Weights of a small transformer language model: capped logits.
Each number is 128 + 24 x the weight over its row's rms, rounded and kept within 0 to 255. Layers, rows and columns count from 0. Numbers have three digits each. The size before them is the row's rms in percent of the matrix's.

# down: layer 4 MLP down (transposed), 320x128, rms 0.104, rows 307-319, columns 64-127
# gate: layer 4 MLP gate, 320x128, rms 0.121, rows 308-319, columns 64-127
# up: layer 4 MLP up, 320x128, rms 0.106, rows 308-319, columns 64-127
down307 105:142091139090127163131137116139112149094103114141166112109116127132161103103152129059141193096148110110130179153123123169130104094113096121138143085153166124106113093134156147106126126138111105
gate308 093:152120167165171128096188139146094125106099125103125090134131135134101140118102147108123162155138128128122123140103090136152131122170098118119110127154136113153129152060111111095125158136130105
up308 091:085100103149098142081116102141128097121164134119122136129128126139134117144162114105149111075113119106143126143137127114118138106087194129180161130127121134127116096149110139136146119131137141
down308 088:145089135078156092142147111155109113112142160144149129090131121124155140104120126084138169139195122145112176117103153148127111110079106127103094111116164118152128128134133102135108127115117109
gate309 108:152132140143124129126158127094124156105111088148104114114185126102120113113130158140194125141165122119156166159159099126092122114152105134132127145148164139122092149133108136106136164127104107
up309 094:135164133172059119142128136086187113106140129166135109093143164147126083107130123102140116144094144114133147104164131109133122086045056137147124101115123154183108092118129138124114147106113132
down309 097:145092111111150148122102148171118135140123115101123145118172121065123139114143125100066132149149135129132119137134076111107130134153155111134102105161119104111117134133097156102100137130114174
gate310 123:152156153090119146117141116132155168120116151098100098136150188132134136114163117130137105144114108090126112147127129129138150127116122127156155123150162149132120144155165127160140152169146149
up310 117:109129163142077151116146129093160141138107079176112094142150092112084113113114138138100117090164101158140148079153158131110137135104076126118137155169108113125146097087154096180162165124130100
down310 115:151149139114139171105114142103121130134151099149081177127154169135146161176142142126155110163117110183089137129155117121087120134155159151143145140101163154118084124116142099138165149099135132
gate311 109:102135136192156138119118110111100167085124166129093122142160090103065153147110148134153113158095131101108130116128135099157134111138100124159197135148147148105166149123119129086152150111131114
up311 095:111135110118112123118116072120091139113149101143147146070121107140144123120159103080107154130139114139129101139097122102128130121110118133137088093147127048149096075147116145124103142152107099
down311 093:125118130152146148113107124118101157077138103113044121137175119117114139137129140094113125151123147124185155143119127112125119106159098095144172158125168135098083132113069100091115115154095111
gate312 094:123140102119089166134085143129154111109119123086111153155116117152103105147114104135126110100158097121075134150117121171160135065142126131129128148134130126118127132120113125151162145112114185
up312 092:089146162119107146132133108096102139151136121104116139131093149142167100154145123142146176160118154136135120158080190108129190123127131185138116111120133123125100108153121108115090135151123127
down312 094:119120145152146112095154147136136174108157095134084135135139136113107131094146134128150122122133128178105110104134106117133123110074095164139141144144103128124118142133118141144088081111189087
gate313 101:138130085138162179113121140172111163116147122135116101101126112135133142152135122134112140148140101104090146130098081157128103115116132092151168133148155143130133131144097137114135162124095122
up313 108:154142129135170150111131160126174134153093132152137136107125138095160152132109143124152098061118105121128135119088099140124067147145117114137137155087123143118140142101110141120122157104081147
down313 108:124131070141129121136125143111144137164094111144143132112123116129143113104125120096062125144103179103181137157127155136156146143137157126110118114122109131110108177131132146158141142108136113
gate314 091:122174090121123150125131139136130121128131159099116132169108098145144110128119160122129115117182127157124135129104134123117167172142133158122127151130098096165165134100136138128126129158116154
up314 095:084175132108113128133132141147151148135106143180135107137083103101147119145106109127144116102126113154140129130142129133161109166104128102142114133154123139155125127100117110146153117165124129
down314 098:095135135139095091115112124100121099130164122140146092145113125134128137132139146208119172113138142138118135131132142101156155129189169172164125117134135103109122080137139142081107119145173134
gate315 086:137099108135181111114117111157143148109137149083112111163125156121137173147118125128136148109143118138136141177158130140146111131127105127120126112153116138142114158153146151116175110128102118
up315 081:125119146160132149162122091175117095120113147137124096106128122087170109140106109127166156067132119146117122153140108145101131150116160107137127102141130134138153160107100147082160166079129117
down315 084:144160113106130110126112146098118137192145110120127124080114150137164139136132117091068137087062134116131091119115137149167139161135117119147108132085126159144121184138119137143141153166142116
gate316 118:106111084129140124153111112132142146127110145110103169141147135102119148132150116092117125156111151160123111127119122093127116155099124156132145123145155126199146137138138113100132113127130136
up316 116:149166138134115135090136117164132146123146085139121125125134130127123143127112110139130110128124108098127156121148124129156114082148112135144125135081127103105128152124149149183169130141112106
down316 112:102164157131160126171102130115140166067128092114128127126139132130129152129181116058129125170138143178150113155113110110127125113102115097157100095110149125112085131161119108121114117126112119
gate317 081:106117151088121127131151115075105140091159116116146107067117138117162129147133078129103178108151150138142131133142161152113156135129135122144121117117089102165125078163116112133121132168139112
up317 085:142150162100153142132114164129108136123161125132144137084109156118118120137171119126145153181096109118113083142136104114150116159170142088108147113160144154111123165116122131146133131102152142
down317 084:115100094100103130159153138141114095127130127128216121115087143110101105140124177145150122127185134138161156157162156148104120134083135140152107106106147098104138109121142183115156145121130144
gate318 122:138144137100134146121153119127112141128123084147106146120138150150149139135140109110120076118166095125114152169152080120110085139121129074130115119128111113155126150156148122157114139146114140
up318 097:152128134130109152133134112123127152117128175094135147118129120105141087123123142154132156133099199114134101138056170133126178120124111150111168120119130134109130106094144174101154095122137130
down318 099:140150102125125125120123170094104113139113135137019138159130130112147143118131136066106115126111127177135153135144097118151149140112151095114113140116146142138098132132138143125127137134131149
gate319 119:144126083139139142144142143137100129112091120067133131121145107074160127098102127082127130156086145131143100163105083143146074155178134132123099130139184161152145125114133145131110134112072131
up319 108:131177115166147138096118118134137139113122131146131122139126126123081107138130126143098118103166111121105137094159122150123068141085119128123135096113101113150123114132116143118143120090107111
down319 111:122129147128134124138119122106099113102122119137043147133141140143171130100108139112132121174120104098068130135143113137136083115123195113092142139151148130146140130134122127136113115112124142